{
  "n_head": 3,
  "init_std_o": 0.0128,
  "optimizer": "adam_atan2",
  "beta1": 0.9,
  "weight_decay": 0.2,
  "lr_head": 0.00773,
  "schedule": "wsd"
}
Each number is 128 + 32 x the weight over its row's rms, rounded and kept within 0 to 255. Layers, rows and columns count from 0. The size above them is the row's rms in percent of the matrix's.

# layer 6 MLP down (transposed), 384x96, rms 0.101, rows 50-85, columns 0-95
size [ 95 110 103 100 118 102 102  97  89  85 107  89  83 108 104  96  96 107  91 113  88 104 101 111  98  93 112  95  80  98  93 107  99 101  95  98]
[[ 72 162 146  82 128  86  91 101 177 120 115 132 109 150 154  83 154 145 119  86 116  97 126 124  96 151 143 107 179  94  99 104 145  96 113 155 217  89  88  80 184  89 158 151 173 184 142  64 115 116 183 113  84 155 138 133 136 129 115 111 136 136 154 134 143 168 152 154 173 117  98 175  88  72 100 115 138 127 147 171 138 140 146 154 139  75 106 138  86 161 143 199 158 131 104 153]
 [114 111 194 153 221 159  95 156 142 132 109 138 117  76  73 103  79  72  82 149 181 186 125 140  92  77 124 118 125 138 123 149 130 124 135 108 195 145 132 123 129 113 104  99 140 129 162  81  74 160 128 132 146 103 118  70 121 138 150 162 133 157 107 111 152  80 143 132 151 197 162 111 123 126 145 185 166 150 110 124 159 159 138 120 181 125  80 138  62 108 101 109  85 130  84 137]
 [140 151  85 135 150  95 117  87 135 153 161 139  72 143  98  78 166 176 126 143 107 172 145 124 144 155 174 147 197 100  88 175 120 102 164 153 159 121 137  99 170 135 151 115  94  90 182  76 142  38 131 101 135 119 141 128 137 122 136  91  89 107  62 142  85 129 169 148 143  94 121 137 139  77  84 160 152 144 106 127 159 123 129 202 125 104  95 147 107 202 122 174 130  91  96 115]
 [122 192 143 118 128 175 191 155 210 164  92 112  84 169 130 160 130 134 147 136 157 165  98 128  96 121  95 135 189 119 102 161  85 147 163 149  92 138 127 125  81 101 120 133 104 108  97 145 148  84  90 111 198 172 106 116 157 139 147 181 140 152 142 110 124 167  82  91 102 104  89 104 186 123  96 116 125 158 156 141 108 119 113 166 104 121  64 110 107 145 165 170  70 111  82  77]
 [131  78 126 143  88 113 138 132 117 151 136 105 103 114 122 160 144 192 124  88  82 162 149  80 120 119  58  90 128 142 140 179 134 119 139 172 111 116 107 167 204 105 183  80 197 127 164 108 100 160 104 115 142 126 139 193 138 136 156 199  88  94 145 170  88 120 122 141 130 101 183 101 106 181 149  85 136 157  52 141 109  92 141 142 113 139 164 124  95 122 109 159  98  88 122 157]
 [136 139 179 141  84 204 142 105 137 145 107 147 154 136 174 157 129 129 178  86 134 143 147 103 132 109 173 105  59  66 162 108 152 121 158 106  78 102 182 118 107  68  87 158  78 161 131 123 128 144 109 153 158 172 110 149 110 127 106 152 138  86 129 125 140 148 122 103 159  89  94 131  68 125  84  90 124 122  52 117 206 157 131 172  97  90 151 152 156 174 124 120  99 137 170  98]
 [120  84  81 138 124 108 156 165  96  79 123 120 133 120  76 150 100 154  54 116 106 119  97  42 118  97 106 123 132 159 150 136 154 136  94 133 141 167 155  71 150 123 149  94 158 127 161 167 135 116 129 217 133 150 113 127 143 182 121  92  83 137 120 149 134 157 169 124 150 117 182 129 194  86  87 113 124 132 156 182 110  99 115 136 102 105 202 137 118 179  92 129 166  96  82  85]
 [146 128 117 140 102 104 156 102 148 146 163 139 144 138  90  68 130 132 181  49 139  98 154 107 112 157  89 141  96 146 111 127 157  78 139  96 111 119 153  68 109  87  93 135  71 101  96 159  77 116 159 113 152 176 149 197 100 191  59 144 167 118 196 123 177 134 112 106 130 133 164 141 102 129 158 161 142 144 145 117 195  82 127 132 109 118 143 124 210 131 110 100 141 167 126 157]
 [174 179 123 191  76 119 105  99 169 159 149 134 125 115 115 178 181  99 138 120  70 153 137 114 114 132 169 106  33  87 133 118 133  87 127 155  94 132  95 109 104 110 173  86  86 146 116 119 178 142 162 129 100 156 136 154 136 115 100 186 136  93 114 148 115 151 144 128 124  24 166 181 110 127 107 120 132 114 119 138 156 169 119  98 167 148 124 143 177  90 109 110 173 131  76 167]
 [134 189 136 117 148 130 102  99 163 163 127 151  77 195 172 158 155 125 155  76 126 176 146  71 122 118 111 107 148  90 138 163 159  87 128 118 106 123 176 148 166 139 166  80 120 165 173 115  72 128 127 153 113 147 142  92 150  86 129 126 121 168 120 109  78 122 149  99  92 179 159 187 149  62 112  93  96 160  51 130 107  94 119 155 149 136  50 130 169 107 154 128  93 104 150 123]
 [132 166 154 110  72 130 102  84 120  99 114 164 164  83 142 194 105  90 111 140 156  96 115 118 163 180 136 115 104 154  86 129 166  99 128 135 148  78  73 107 126 140  77  99  96  99  90 177 187 166 118 185 150  93 195 171 163 118  92 148 157 143 115 108 105 160 161 143 139 121 122 111  83  93 139 102 123 139 135 167 147 163 159 145 134  94 196 131 128 119 109 109  45 181 154 145]
 [118  75  99  72 138 193 161 128 152 128  86  97 181 175 106 101 185 169 114 118 163 132 123 140  93 173 166  97  96 127 105 124  92 160  89 166 121 176 134 163 153  93 118 128 142 140 202  93 174 141  84 107 126 100  92  96 153 143 114  70  92 104 125 204 120 144 107 122 100  78 145 169 135 125  96  80 100 160  78  75 145 125 164 185 122 135 153 128 162 108 158 123 109 134 118 130]
 [ 77  56 120 176 147  95 138 165 113 140 225 131 149 108 154  76 114  83  71 139 133 140 150 150 147  74 143 126 117 128  62 152 135 121 135  84 115 104 148 157 203 137 121 138 169 130 125 138 134 104 164 107  69 155 161 132 137 100 101 111 147 106 134 132 122 121 120  76 185 173 133 154 142  96 136 154 132 127 166 173 130 150  75 134 131 113 152 112 139  24 107 120 131 123  73 149]
 [ 95 129 124 149  74 106 137  86 122 118 144 134 173 127 128 113 154 119 161 119 118 117 136 163  65 173  74 119 170 105 176 149 170 126 137 211 122 113  94 103 168 111 144  80  91 127 145  69  81 182 131  94 136 130 129 121 117  81 159 177 125 137  96  97 149 126 113 131 134 181 165 123 124 114 130 174 160 155 112 125  98 119 133 180 185  90 110 157  96 109 119  32 146  68 133 189]
 [173 157 102 131 138 123 164 115  84  71  80 184  93 136 157 136 175 181  74 118 169  98 177 136  77 108 135 107 206 151 169 148 122 111  91  86 134 104 119 141 119 125  86 101 138 179  96 155 178 148 188 154  87  92 148 144 135 120  87 135 131 116 128  90 137 134 122  76  96 105 231 138 166 131 137 133 134 110 121 125 193 107 155 122 118  98 146 141 153 112 104  80  90 133 109 130]
 [110  75 139 174  90  80 128 108 133 186 121 129 125 157 152 117 136 137  87 145 122 130 111 160 106 141 119 173  68 133 180  68  71 154 148 169 193 150 169 129 163  53  62  84 143 161 151  91 183 146 131  95  98 155 107 116 148 194 140 126 171 128 109 130  74 133  90 136 137  84 130 129 153 177 168 116 169 150 101 142 178  97 142 153 116 124 104 102 132 104 184 126 139 103 108 117]
 [119 127 106 142 116 137 119 151  69 128 186 124 120  82 137 119  82 118 151 170 168 116 120  66 158 158 107 123 177 145 144 123 172  47 131 133 115 132 160 106 136 103 187 153  92  89 198 186 131 148 126 124  77 148  94  70 154 198 140 112  83 135  92 139 124 123 129 139  65 114 128 135 137  83 109  67 204 122 145 111 100 155 153  86 134 102 103 120 122  91 106 138 175 166 117 150]
 [172  84 109 164 131 117 148 113 157 165 122 145 119 113 102 129  66  77 129  99  93 144  98 180 117 104 162  96  91 102 150 111 118 129 152 134 139 117 119 119  88 125  90 109 115 137 131 148 146 104 134 143  89 255 208 140  97 145 141  79 154 108 139 124 164 130  92 133  60 206 130 147 165 106 126 114 161 129 176 122 178 132 128 136  81 142  93  89 196 122 151 148 111 135 157 157]
 [109 121  82  80 103 145 119 104  72 136 158 107 180 122 104 104 157 113  78 122 123 142 116  89 124 148 105 126 110 157 155 109 103 150 141 101 185 181 162 158  39 130  98 114 145 124 142  95  83 131 119 169 120 182 120 121 106 154  70 139  71 142 155 167 156 166 160 105 198  57 162 144 108 154 127 130  91 105  94 157 120 175  90 145 109 150 115 160 177 159 102 101 112  82 185 119]
 [137 151 151 104  75 109 160 134 104 123  85 117 160 155 126 200 110 126 184  86 134 121 105 143  76 127 187 157  97 143  83 172 134 110 125 106 154 137 149 117  91  98 167 111 117  76  83 113 109 136 230 127  87 111  75  74 164 109 117 150 110 165  82 135 133 182 155 128 121 100 105 134 153 142 155 131 116 120  64 124 124 125 179 180 127  71 102 183 170 149 106 137 130 159 105 160]
 [111 154 168 100 156 140 101 108 114  79 110 110  98 147 192 141 110  76 122 131 174 164  90 124 179 152 150  91  79 131 119 138 141 153 118 191 135 120 177 166 184 119 143 132  89 172 151  97 191 160 156 147 139 118  81 129 147 141 126 125 107 135  78 117 123 165 161 171 158 144 108 152 112  93 144 135 155 121 119  32 144 163  79 127  85 128  84  54  92 180 123 109 124 182 119 149]
 [124 121 188 116  63  75 150 161 163  73 151 136 129 123 181 163 156 137 144 143 106 138 120 194  77 112 117 111 161  77 101  87 135 155 109 182  99 147 125 158 151  94 112  83  83 122 164 142 106 182 164 122 136  83 154  99 124 214 115 103 121  90 123 125 175  82 114  98 173 100 142 194 139 163 107 145 165 107  76 120 159 142 114 129  77 116 166 114  97  94 148 114 122  96 150 133]
 [ 81 133 146 163 119 115 158 113 122 151 105 173 161 139 145 147 132 177  86 150 113 115 145 127 105 145 163 130 177 137  64 135 131 189  86  57 154 149  69  90 133 111 160 136 140 105 102 158 138  58 130 148 153 100 121 134 131 111 143  93 138 123 113 144 186 103 114 121 108 162 104  71 120 173 167 122 182 184 146 117 206  71 114 146  76 147 153  77 112 112 117 101 104  49 125 149]
 [131 167  81 132 106  81 217 118 110 120 120 140 116 132 127 135 134 132 126 156 157  60 161 131 148  95 151 101 157 107 181  91  65 167 149 140 160 103 109 123 125 192 123 137 135 125 135  96 135 116 153 180 140 160 112 111 140 116 133 122  68 154 108 128 106 118 118 159  79 137 113  90  70  78 126 138 146 175 161 119 128 101 189 131 192 127 181 131 111 123 116 143 169  44 214 133]
 [121  78 140 169 105 127 157 136 196 145  90 161 145 112  85 132 129  91 142 153 160  62 128 121 143  85  79 157  58 105 104  38 132  83 155 143 118  95 105 124 123 167 116 104 133 114 176 130 156 126 141  77 132 209 143  92 160 139  89 139 132 116 171 143 137 122 136 160  99 174 141  72  81 126 158 146 115 146 159  65 184 137 157 154 134 154 163 114 191 131 158 131 141 108 156 128]
 [ 73 130 132 136 123 159 131 154  97 102  96 172 131 143  91  97 147  98 115 156 130 110  90 110  70 166  93 147 149 167 141  65 202 161 102 104 159 118 157  75 165 115 132 144 126 138 121 170 156 107 145 130 149  77  85 156  69 147  84 103 120 154 171 160 138 140 133  66 136 150 143 125  97  97 131 132 201 118  84 198  76 112  98  93 155 184 209 150 125 143 126 128 137 138 139 106]
 [132 142 171 157 128 163 136 171 130 113  80  75 143 201 126 185 119 135 101 127 122 161 103 135 193  40 109  87 111 124  88  89 117 139 104 118 105 162 147  88 112 103 115 149 154 123  97 140 161 122  81 151 111 106 121 180 178  99 117 176 101 188  73 127 140 112 127 144 145 121  83  53 169 118 128 137  89 194 113 126 131  77 139  98 176 100 143 145 113 121 130 145 116 169 122 183]
 [ 98  38 121 152 126 170 142 158 133 159 120 137 127  89  88  54  64 128 105  77 142  81  81 109 162 193  92 197 136 134  67 137 135  99 134 141 150 121 114 120 171 128 135 117 154 127 134  70  99 113 163 119 184 119 151 141  93 114 117 120  95  96 127 154 163 104 168 137  94 183 119 162 165 162 134 118 149 126 135 116 149 112 144 198 138 107 187 168 150 141 164 122 151  71 142 108]
 [148  91 177  83 118 123 135 110 154  77 111 163 161  98 196  97 129 134 146 152 141 122 136 114  82 180  87 150  74 154 129 122 168  70 104 150 119 175  69  73 111  71 111  85 123 118 131 118 113 153 164 125 116 168 150  93 127 121 137 117  85 198 137 128 142 128 119 157 155 190 179 148 141 146 159 146 158 109  91 128 139  85 116 184 123 101  54 133 132 137 160  59 118 177 143 147]
 [135 155 116 161 115 109  81 157 161 115 140 161  90 181 127  48 137 154  88 125 118 140 153 118 126  79 185 171 137  98 131 173 100 125 104 125 115  94 129 151 137 100 154 119 111 138 111 133 171  85 123 124  91 210 118  90 221 141 162 134 133 152 130 160 128 183  75 124 137  69 121 113 145  97  97  79 118 126 153 145  91 201 104 199 123 103 101 168  87 141 116 158 150 115 111 101]
 [118 126 117 142 162 115  79 161 128  91 115 120 127 167 138 114 111 147  95 143 157 130  89 112  84 151 127 186 181 132 138 114 151 106 119 122 156 147 110  72  72 166 130 162 126 162 169 179 128  85 137 187  32 139 130  80  65 107 124  54 101 129 152 133 119 185 103 152 112 134 150 143  75  99 159 124 132 114 109 117 152  92 207 136 142 151 154 169 108 142 100 164  83 148 162 180]
 [155  86 143 134 185 143 108  90 152  72 107 117 118 163 176 162  93  90 110 153 117 112 159 143 184 113 151 117 149 115 132 132 143 147 108 131 186 126 147 114 160 111  93 128  80 127 187 158 123  62 173 119 167 183 114 138 135 198  81  68 101 156  99 155  89 125 178  90 116 178 166 145 106  95  82  70 113 108 136 107 123 133 122 134 157  96 129 120 166 121  51  91 138 107 124 177]
 [164 121 170 152 138 111 156 130 145 180 149  85  99  64 139 152 108 124 163 123 137 154  70  98 151  87 127 163 106 138  99  68 165 150 117 124 120  96 181 130 140 124 137 131 162 129 118 129 125 106 131 105 160 138 203 167 152 142 121  82 137 115 140  59 100 106 127 152 108 133 194 176 114 118 168 134 123  81 131 101 167  48 111 153 130 106 142 127 156 162 104 204  78  53  78 150]
 [144 112 112 134 169 146 127 104 117 115 211 128  85  82 168  78 125 145 136 146 140 147 103 175 147 199 109 175 149 121 101 124 165 137 101 147 105  85 124 107 126 112  80 127 118 141 144  99 146  24 114 143 162 161 139  85 160 161 149 114 165 172 134 116 106 140 111  92 119 123 111 145 160 161  41 130 138 160 136  96 141 175 119  66 118  66 102 112 104 185 112 112  91 174 121 162]
 [151  87  95 137 139 108  64 129 179  67  58 170 165 151 183  91 109 100 117 141 119 119 186 130 165 167 145 108 144 130 123  98 173 119  86 103 122 167 135 115 131 142 112 137 154 130 131 152 245 221 150 160 130  68 114 123 149  69 125 103 115 105 139 147 119  81 129 116  88  77  89 146 142 106 113 126 110  99 134 136 117 159 184 100 142 166 146 101 129 129 114 118 109 105 140 144]
 [164 139 143 167  70 120 138 116 127 200 141 140 126 167  87 151 111 188 162 135 151 141 130 160 145 156 130 140  94  83  85 142 100 133 201  71  86 134  87  92 102 146  95  71 123 104 144 120 181 103 126 122 127 161 140  84 160 114 126 123 157 145 105 155 137 180 137 112 107  86 154  98  53 129  90 123 162  80 146  78 112 157 194 117 122 139 110 156  54 134 121 188 141 149 159 111]]
# layer 6 MLP up, 384x96, rms 0.118, rows 51-86, columns 0-95
size [109 102  98 107  98  98 101  85  83 113  89  89 104 105 104  98 117  87 105  84 105 101 108 101  98 111  94  80  98  90 114 106 102  94  99 103]
[[ 65 135 124 176 115 132 165 134 107 168  75 172 140 124 167  98 150 169  88 154 164 117 164 158 128 101 116 124 125  76 180  71  98 170 115 125 122  97 111  73 143 113 171  91 153 123  88 168 142 186  62  85 163 125 127 110 106 105 130 137 157 153  98 148 105 169 118  81 144 196 170  94 122 198 138 151  79 123 114 191 124 136 103 162 151 173 109 143 105 124 165 108 140 105 142 100]
 [ 89  89 135 117 123 118 114 144 135 110 139 174 103 116 149  87 120 155 171 134  89 189 111 168 181 135 165 156 167 168 130  87 112 145 146 150 120 132  96 142 134 106 183 168 143 174 131  67  71 119 129 106 148 139 101 142 135 163  71 134 131 115  45 116 171 126  97  98 127 152 137 106  73 100  70  84 104  75 126 173  88 116  71  88 115 157 195 162 115  91 159 134  83 148 103 113]
 [128 168 139 110 121 121 127 120 166  91  99 152 161  77 152 126  91 105 155 130 141  91 106 113 146 129  82 139 174 140 138  86 139 141 170 126 111 179  97 113 191 136 100 106 145 139 145 127 128 145 127 114 142 159  86 153  22 140 153 124  74 147 181 133 138  45 109  63 113 160 128 181 130 154 134 156 163 124 148 171  72  63 146 153 117 139 138  81  77 114 170 118 175 121  96  79]
 [165 142 132 100 181 162 122 143 120 154 126 141 135 135 157  79 160  84 147  98 117 106 107 137 113 215  90 155 166 153 124 123 135 135  95 158 121 107 125 112 136  99 165 102  71 197 107 111  95  97  78  85 137 126  89 144 154 159  69 105 111 104  70 194 136 119 127 119 148 173 122 106 208 134 141 152  82  66 110 163 131  98 108 133 155 119 145  62 147  90 108 105 159 148 171  83]
 [ 89 140 117 201 140 141 158  71 186  98  99 155 125 151 135 122 127 132 156 136 171 132 112 139 130 143 143  74 139  79  83  82  63 152 143 155  79 163 111 109 117 106  91 152 114 133  59 150 151  98 107 127  97 110  80 144  90 192  85 110 106 170 178  84 128 172 102  51 147 127 170 132 141  82 121 161 109 119 136 175 162 101  93 137  92 139  87 169 112 143 117 130  92 139 162 161]
 [141 144 148 109 138 143 129  98 159  96  79 132 163 116 186 121 173 169 146 146 120  95 126 116 132 160  81 164 185 113 148 119 146  50 101 109 118 177 110 115 169 128 108  75  94 192  66 127  96 136  33 128 136 108 129  90 135 108 106 145 131 142 107 131 154 131 145  73 162 126 145 187 126 127 144 137 148 101 132 144 116 129 133 205  77 188 147 141 135 120 135  59 152 110 101  66]
 [104 107 127  69 144 144 162 153 124 137 151 145  85 126 155 119 175 143 156 152 106 122 157  80 142 138 125 131 146 154 123  80 148 140 105 138 148 162 119 158 203 103  91 105 185  86  73 124 144 134 110 104 138 121  87 160 111 135 166 144  78 115 120 191 195 155 145 137 100 134 154 138  68 147 122  96  88 170  82 111 159 123 142 139  79  95  89  78 162 106 187  55 102 137 157  58]
 [134 102 138 104 131 115 138 138 238  93 123 101 133 113 131 114 152 135 167 152 100 121  97 174 117 169 161 144 114 176  94  77  77 171 125 213 109 164 120 191 117 111 116 115  99 147 128  99 153 105 151 134 158 106  61 131 140  89 178  70  99 146 114  69 186 130 112 113 145 123 145 108 118 102 153 173  85  97 112 157 136 100 146 154  76 189 118 171 121 144 171 130 114 146 133 157]
 [ 92 120 140 135  64 132 151 112 140 115 138 184 172 119 115 105 156 140 180 118  99 166 132 121 144 121  99 135 135 154 111 124 108  74  81 176  91 150 125 119 113 136  99  76 164 113  91  88 100 133  93  76 154  77 141 158  59 172 120 163 156 144 111  56 144 137 111 142 106 150  96 147 180 172 122 170 166  98 189 100 127 107 155 128 131 154 163  53 106 168 129 202 176 140 148 118]
 [ 96 129 161  95 164 195 110 110 107 112 123 164 161 111 126  83 108 100  89 166 145 147 116 104 139 175 161 186 142 167 102 104  72 149 155 157  75 124 127 162 142 105 143 158  88 111  68 172 132 100 114  58  67 126 136 159 118 167 181 104 128 157 112 118  94 206 186 107 144 138  63  79 135 127 153 108 118 134 135 149 128 125 108 117 118 121 144  50 111 135 169 133 128 161  76 131]
 [118 193 131 117 152  82 134 125  99 138  90 168  68 201 123 166 101  59 197  99 124  78 114  95 195 159 114 152 141  74 139 107 117  89 137 112 113 113 120 172 131 115 139 122  96 133 185 132 104  91 106 161 162 145 124 146 118  94 108 157 153 136 148 101 146  50 127 139 116 144 121 109 158 150 161 116  79 178 156 103 133 117 174  78 102 120 141 179 100 170 109  73 120 173 154 137]
 [170 181 118 159 140  99 129 125 194  38  94 144  70 163 125 119 133 120 129 110 136  93 138 169 131 207 130 149 148  67 141 106 117 132 198 149 155 149 157 112 113  69 146 129 100 168 130 180 107 134 119 119 133 105 117  44  80 108 138 130 105  93  84 141 166 189 148 111 132 119 145 126 115 113 114 157 140  81 132  89 154 130 140 143 140 117  58 129 151 168 195 106 131 116 164 132]
 [158 117 130 163 141  65 100 108 135  97 137 183  85 150 105  96 170 158 106 157 142 145 114 127 142 172 140 132 155 134 142 109 106 122 112 126 117 132 133  83 132 160 131  70 105 110 138  99 105 195 165 144 121  78 156 115 112  99 201  97 161 107 104 175 126 140 113 114 161 198 200 175 116  73  97  70  75 107 135 112  92 131 190  73  62 109 163 131 112  86 118 103 156 125 125  98]
 [ 99 123 115 170 161 137 133 193 105 183 110 175  77 127 139 103  89 125 125 167 167 138 131 119 167 122  78 132 137 132 137 113 155 164 152 147  85 142 113  91 218 168 119  86 118 137 143 163  68 127 123 146 105 153  96 119 135 159 125 150 158 102 187 119 155 149 116 151 111 176 116  98  89 152 107  92  29 149 195 160 111 101 128  84  87 176 136  92  94  81 103 136 148 136 126  97]
 [100  89 139  73 109 117 106 129 203  73  96 144 147 186 124 151 181 153 178 117 145 150  95 153 126 139 140 154 106  86 103 150 134 132  99 137 132 192  84 149 115  84 148  83 121 108 184 144 133 126  73 116 182 137 117 139  77 144 117 160  87  92 109 114 122  92 142 122 137 135 170 207 145 123  87 120 136 128 156  97  98 106 155 156  80 134  70 165  66  99 152 112 108 180 164 169]
 [118  91 157 109  96 147 148 150 105 143 132  90  93  70 128 127 113 183  86 152 155  68 166 122 136 114 104 128 177 183 137 161  97 123 115 127 108 146 116 129 170 166 127  80 123 146 157  64 102 143 150  99  41 159 120 132 145 141 120 147  92 150 136 102 170  70 126  92 191 165 175 121 165 115 175 112  97 151 132 192 161 117 133 134  83 186 138 112  79  89 133  98 161 112 143  67]
 [134 123 162 144 103 151 106 139 143 143 101 127 123 164 157 116 110 113 170 138  92 158  57 105 159 172  93 105 114 129 157 191  97 116 166 126  78 179 133 123 123 154 125 164  89 127  91 100 114 104  58 123  91 136  68 146 125  91  91 167  95 129 178 101 139 143 101  80 184 152 144 128  75 123  61 165  91  93 104 107 111 113  85 121 126 172 146 133 148 168 182 154 140 175  48 123]
 [138  99 177 155 179 110 126  79 134 115  98 117 109 124 191 140 148 112 173 105  99 185 106 108 150 109 110 141 108  63 151  98  87 108 101 124  43  73 125 192 122 114 135 125  80 100 144 143 113 112 136 134 106 126  79 120 155 171 137 131 178 122 143  88  97 137 141 136 146 157 158 147  90  99 141 164  96 177 124  79 157 155 117 176 130 221  93 141 141 135 109  77 164  91 157 170]
 [134 172 151 110 155 107 126  96 109 155 160 164  79 104 119 111 113 109  81 110 133 139  81 157 180 147 131 150 164 109 107 123 135 165 158 150  95 129  94 124 114  58 144 152 169 107 144 101  97 154 109 130 110 135 114  73  91  96 152 184  92 199 136 110 122 182 122 145  97 139  69 116  75 100 149 104  94 107  97 136 136  51 188 156 167 189  80 119 153 165 121 146 124 137 143  51]
 [132 181 141 184  98 120 193  48  88 110 122 127 106 159 139  91 128 109 171  92 147 152 152 162 114 171 132 123 152  99 148 144 137  78 174  95 118 204 107  85 163 128 138 155 170 148  97 106 102 151 116 169 121 107  72 136 156 135 144 197 159 134  91  69 104 149  90 141 144 139 136 133 114 111 115  58 105 103 116 104 151 129 175 174 142  87 109 166  99 180 125  82 142 163 100 143]
 [142 124 147 101 119  81 171 131 174 173 130  94 135  72 129  93 139 123 139 114 117 132 175 161  91  95 137 191 175 133 118 163 119 151 192 143 103 175 106 102 157 140  91  44 114 137 139  82 149 132 131 160 120 119  68  99 143 151 161 154 143 150 193 150 134 147 115 150 135 151 145 122 123 146 193 119  90 146 188 149  94 100 121  53  58 153 140 106 100 145 140 101  76  86 127  90]
 [146 112 144 127 104 109 115 128 165  95 120 123 182 107 174  85 130 110  93 106 110 128 146  64 106 137 118  99 145  77 156  86 104  96 179 228 131  68 102 181 199 131 148 170 136 159 116 171  88 109 151 106  92 132 106 144 102 174 133 149  83 201 115 172 140 139 119  87 127 163 117 168 115  94  95 191 148 173 113  92 118 128 148 145 130 136  71 170 155 114 114 106 125 128 144 148]
 [141 190 132 148 119 141 170 109 132 124 163 127 124 103 133  88 132  86 140 155 180 128  79  68 163 133 130 137 127 150 155 128 119 107  99 142 120 142 156 152 138 116 147 164 146  99 133 109 139 185  63 160 137 104 150  99 143 164  79 161 147 104 109 101 148 169  79 166 205 162  57 156 107  42 106  63 112 148 156 145  82 105  88 175  79 140 131 139  97  90 184 117 120 117 161  99]
 [113  54 137 163 195 132 116 128 123 113  63 117 124 185 152 110 107 151 101 141 118 146 104 157 181 118 138 127 117  97 184 121 124 176 100  97  89 116 113 169 193 151 162  98 133  77 168 162  98 158 124  87  78 138 125 136  92 157 167  83 150 166 154 101 149 180  56 131 176 155  85 162 131  65 134 112 131 147 114 117  86 125 110  81 145  82 147 102 140  95 111  95 105 165 141 137]
 [ 97  88 168 120 168  75 221 145 116 143  83 168 110  88 115  76 135  42 106 124 113 112 135 165 141 124  98 168 168  92 138 173 162 130 128 129 125 107 139 130 145  74 128 171 113 122 145 130 109 126  92 136 127 140  59  92 111 128 176 176 198 111  71 177 150 154 108 104 120 124 114 173 103 126 115 114 114 152 142 167  93  96  87 100 143 111 128  75 163 130 135 121 149 197 142 103]
 [ 69 133 142 118 117 126 129 159 158 108 165 152 126 160 133  92 103 112 132 131 117 187 119 148 166 171 146 112 129 127 152  60  84  99 137 104  83 142 129  54 179  82 150  95 122 141  96  73  88 137 136 111 158 101 191 160 120 170  36 196 157 163  98 126 117 172 120  82 160 184  71 166 157 157 157 133 106 141  89 173 140 123 135 148 114 126 110 133 110 152 126 140 123 123  73 134]
 [124 145 132 112 137 144 136  84 146 123 174 174  90 125 106  52  88 120 135 165 173 141 154 109 160 129 175 103 117 172 141 133  46 147  73 106  91 136 108 154 118  85 177 116  88  92  94 163 115  64 111 177 115 137 111  89 147 114 166 188 190 135 105 166 194 104 149 120 125 153 162 143 126 143 157 152 124 112 166 190 109  91  76 134 144  85 165 133 145 117 156 137  94 119 106 170]
 [119 101 126 155  95  86 138  78 102  92 168 165 137 124 137 142 131  94 126 204 105 158 170 160 109 173 133  64 140  74 170 197  71 176 130 157 150 129 109 101  96 117  99 134  85 119 128  55  81 163 119  64 146 175 144 127 137  74  53 103 159 149 134 154 155 117 120 182 131 157 130 139 105 107 180 154 154 112 145 167 135 134 143 111 168 126 155 134 119 112 112  79 164 144 110 115]
 [ 97 112 156 149 119  91 154 140 102  85  70 142  97 118 164  53  73 159 163 145 107 123 140 164 163 116 105 115 127 129 175  80 125 118 127 163 130  57 130 187 169  93  86 177 113 126 176 137 178 130 140 130 108  96 112 151 119 144 182 141 106 105 187 151 202  85 109  68 143 142 122  77  76  85 105 164  96 146 101 108 146  78 102 116 148 150 129 149 132 126 179 144 156 124  96 125]
 [134 125 122  65 127 101 165 180 114 165 133 171 110 107 114  37 130 167  87 104 119 109 133 127 198 173 144  95 156 130 124 122 140 132 107 112  84 151 114 166 165  75 126  89  82 163 119 134 159 142 111 123  99 124  75  94  76  78 118 173 169 136 120 117 186 167 128 160  97 151 132 146 113 188 116 120  68 103 100 133  53  85 126 116 162  88 111 102 159 165 132 123 152 131 169  94]
 [136 137 122  85 124 138 142 166 148 118 173 181  69 119 122 117 174 149 144 133 186 130  74 137 214 130 152 166 137  88 171 116 142 161 108  89 105 173 143 110 132  90 129 175 113 170 188 150 143 157 132 150 122 115  73 110 121 108 124 135 106 163  94 109 104 146 105 117 111 141  99  97  68 179 127 182  79  75  93 199  95 124  86 125 131 142 120  96 103 108 192 113  92 154  93 162]
 [109 114 153 126 161 109 138 108 162 151 178 156 127 108 146 134 118 154 191 119 121 126 107 108 207  97 136 225 123 153 136 118 119 173 105 152  63  98 114 103 135 144 161 143  96 101 140  86  92  81 153 129 167  91 112 140 150 155 133 163  77 143 139  59 164 181  40 132 117 165  97 152  73 103  70  86 148  81 135 130  93 132 109 114 107 104 154 132 103  94 124 136 126 153  84 134]
 [113  93 141 112 172 163 126 171 129 134 115 121 170  73 152 153 150 154 119 128 120 105 149 104  88 151 110 177 136  91 117 140  95 107 198 117  81  70 118 181 187 143 132 127 211  85 131 103 165 154 126  74  91 128 148 118  93 155 150 164 102 120 196 110 100  83  91 116 123 161  90 100 146 129 130 118 125 186 126 119 113 120  60  84 141 121 113 124 146 139 120  47 188 130 132  83]
 [ 72  66 116 115 152 113 107 145 115 142 155 155 111  68 211 144 151  90 164  90  70 101  95 132 119 116 140 110 176  68 124 149 141  62 147  62  95 133 128 189 149 188 100 136  96 114 148 162 119 139 111 220  86 165  80 174 117 112 147 137 111 123 124 126 158 125 129  92 151 126 131 135 114 124 101  90 138 122  73 153 110 130  68 151 103 145 148 125  78 115 151 135 150 136 125  83]
 [101  91 118 118 142 147 192 140 134  78 107 138 140  94 141  78 113 131 166 157 164  89 146 110 145 118 124 138 117 143 123 117 114  91 181 142 119  98 130 219 187 145  76 123 147 175 158 141 126 118 118  91 135 159 125 152  59 167  97 164 105 115 159 159 151  91  92  82 111 151 136 144 145 114 169 210  88  61  85 177 107  54 104  91 141 114 119 153 128 103 159 145 115 144 110  92]
 [151 121 153 140 125 129 177 128 179  85  54 155 114 104 195 100 185 168 146 186 156 143 164  99 159 120 100 130 113 116 104  56  96  93 166 163 115 130  86 174 128  83 174 177 129  76 169 107 162 145  43 117  96 164 108  85  88 153  83 130 154 131  87 118 106 116 109  81 138 118 132 113 134  89 154 112 111 142 153 124 111 115 140 103 158 142  74 151 101 129 114 126 104 146 153 176]]